config = dict(
    n_head=3,
    n_kv_head=3,
    d_mlp=512,
    norm_eps=1e-06,
    attn_scale=0.125,
    init_std_o=0.0258,
    init_std_up=0.0258,
    lr=0.00247,
    beta1=0.9,
    schedule='wsd',
    final_lr_fraction=0.1,
    batch_tokens=65536,
)
Each number is 128 + 24 x the weight over its row's rms, rounded and kept within 0 to 255. Layers, rows and columns count from 0. Numbers have three digits each. The size before them is the row's rms in percent of the matrix's.

# layer 10 MLP up, 512x192, rms 0.0814, rows 284-298, columns 128-191
105:140108141162164127141103133094104168101117195165111128130155088095146120102082104165129117079089168115094090141126152135113120137162145155122155105147138128071147140152122179134122129112119139
099:114094101121100121150092147132105132077122073090081119132152112100120188128116132144130123110074148130134149129117120133117119124153155122148128153145134165178152116162155132127109167150136077
099:099176148158152106136124156117143130137159155135157124090139112158178113131122092134153133091127137118107140129140136123094157137147105166138135150103088126101130142119105083148128156140159078
100:151106136154155162100145137121143137099112154108108096070090101127075095149093094137123108119138127152125096185119143168105137173090141106132118127118123135115139141137096126090175136117133155
099:122091115122123137170132132155110114140125125124117160114142137132122103110141119084112164141156120136110102117098155100080156115110140148141128098141114149113112165071148144115079163094145137
101:112107130106094139093146151124119117133082131181150175123109148138109162083112129073173168106114094133129114109147100083104142124174184141140125126121135109121124152109141167132131155119126106
099:132111139119106116173126139146141138126147134105166118177118123141142154135136139135201144125121160144159122105126144109196120128150118118152106087133148154106138167145085131117117141134070149
106:104121144137102166152156161119143113087108114145137150105102143129126137193167095149116119112148078128135125137139074128164126119166137140123108117129139162150113119153101135131147162108143137
098:119133137129140122115098097137117119127135131178137115105142163157085142139129142182119095107094132160142102151106129154143135100104114100147074139146131110104144132132072130106155126139137141
098:175115062171105130096126139146151137115098142123100097155135151087097138093136134113090157141111096128073116110066090145096103100102116136125126135137152084123116128130084140102104090122123153
095:106124125097121148117152153124113108135109145113131158124119117129153139142153096161143141143129122147103116146123100107153137149172139082083153087130107108089093119094114130114129113139167149
101:104109145116133107108151108115148119104110116168078127124140120122128137146113078095111130159099121106140129152171122156089080092101137152179119109129107165137157113157108126159152092132169191
098:101092178105156144143065108113201117096129109129099134168161108115138205122154134134152152120150093097107141132128145131127136155114141121117151108141126138141145132108143143145105119131125114
100:114146083126143123117104151161133122109100063129169121130148135105106116141120119128075139143165079118085149136151171177124095125108103142143127113129134119139101117144144154128120140151144108
100:093151129106149103121109069150110063143135120112149073168105147113169117116128134104107169110138102132122146133104090151143144146127097155107144112106121124113151154145138128154151118117117109
# layer 10 MLP down (transposed), 512x192, rms 0.0767, rows 284-297, columns 128-191
102:083107148118148165127123145170157184095098117145128114145115118114120103139191112161163106092102125133115110145109078109159094140145150147096123101155131114076153072131128100156082155099103134
102:123107184138156123091109183155108150135144151116106144114103147089124100164122150126160132134162107122142165130123110132123144128143146114178108147095095124102140105103142140125112151139093108
099:140106125147121152144089134082161100120143145121159110141086129179136119109093123125095133099160149104141108101132141088125130124130187129119158136109117174100126108129116107129107143111151140
101:119146181178136156123143106141122096121157098128122141150115142138135120131176151137180099114123143113131151110084119143144141134144117120159129109125125187125120116132102132115139108118110131
096:133152124098109182114121099113103106121122100158077106108133138117132142130076113151118111115102132206141152148140150171163148200127087129108150123111132103143131156148086142138105099118145123
099:122077114132145137147169144117118138131091107102100095156112090118090157183128129100121079189127118138137100117120171106132154105106118141117120134144159139128162102137140172160155142112120095
099:153096129107144119153114143141142115137096118163132165141154118110100093134112115101138128125088133157123172137113104120106129102131102106154089136111117125139096147117147143117089094123134116
107:114129092078147095120118119104131132173107121108115131121131114094101131142119102152115092122087153128137101141103127119143110093096080102110127169138158131148110163120149128129172127135090166
099:142134117156133094105085111098135126128135098135130145123123122125122116123115134146150139135121127167094158117157101124108108189165100169130098131118135137080141087114111131123145138087083165
104:141078107173155139100149117176171119154141119158082141102156100130136130138082111109125107109108095148119139131143134146130109001101132114111116133113105135087082124126110154105105114117124088
103:097105172148142115111108132154148115133143150142117146154121156128129133112137116166106122155140179154114101146147122167139122227112139124117139138078150132132074120142140127096128035146133159
104:111145128200109078135150147146156123133100134156172119147152149097113146122108146147108173098118155098148175176087145099139120045131116117116142136132118167120125112128154112154103191099135095
102:110100107111167134157103123141101137135158118144139125086081125090172115148129098152129140126122127176104175100128089119132133211085145117139131124135062096129153159114088128106125103131090134
102:113139117119116099141127084159107073146125138127149094184140118120172134130165130107135142098155145161133112108128132122123126163123140110081126107118135129140129123098164138116155104119142109
# layer 10 MLP gate, 512x192, rms 0.0815, rows 285-298, columns 128-191
100:119109147153100130115079153113112084128155127160135129094157137128122107116152077120111074189148143155111153149117133109127132130152170121149166169114144167118125069103106143161145108130112082
100:110126130054089130130129139091084137093118146105135106115135108160144142126147101112154126131145137153114153119109172167158153143148107100119169137141161122122119128118106138185152099147157133
098:135151140093159178169150108146156136105122080137172126162122077124150105101142176102168135089119127108128115150138136088155142145125105108120140109136135134116143157145117155110120142106173099
101:140177122141084138139131184106182121139091157128159114127107100106093149138175153152099096156131122221120100125161097122154174139121108192109128156108144147144148166158127120158114124133119118
099:133082128115136126095157163141129154136085141127094155135102125105152117149134194093128152146122124163152128136111128127146070115106131161093152137129148113105120165154113118089145118146166148
098:140138147073178153082159110099130119122103125116113144117105105126109147149151093085108075108156147131126092117145120101097145121074112131094099076109132084171126089123187137113167106150111164
103:121101156146129139108108154095144138137113108109163142121124156143162126149144084137107147172157115157141102106074174128149141136150113152101111076126136150111129120181131116150165135145166137
095:101155121140113131112132166146125139118116125137149116108116104163096137103143122151118092128162103196117109146135180099126139148115127173115115115148118112155151116110150084152136122153169119
099:103108065147094130123164113099097104097154078119105113156126085165142130134161105143102150142099111167157098116099140117116107105120109136148199096140093126132136132138149154132120164064101117
094:098099152149138137107120134162149134149160145154119159117135138096130121090130149148105122150121158139126110130126138154110120175125105109120092163092176161125133136170152126136127091121116155
101:111119146098118151170119138099065116135125172164115140142092122120107166123148112113146068120127120150118106133121146155145137124138096118130157145102109155153143134128098118130119123113123070
097:128104170154122134122128142157127139113148157130147076131112110144174095134144103119113123156077126135172172129144076148140153113169092097126143089160161109126107135118096137161146094138135122
100:139116131178146184143122180111095137099126111145170113099135112118151086137158153165126094156132103155157132128156116143171115119107160113186113093130144131154118114156111102091110060133131143
104:145144126115120123105121107129136121137089165143109137118110149076201160144087121139160125111095103143086127130092118131159135124137102121188129137124150157136173082099143131141137134137116098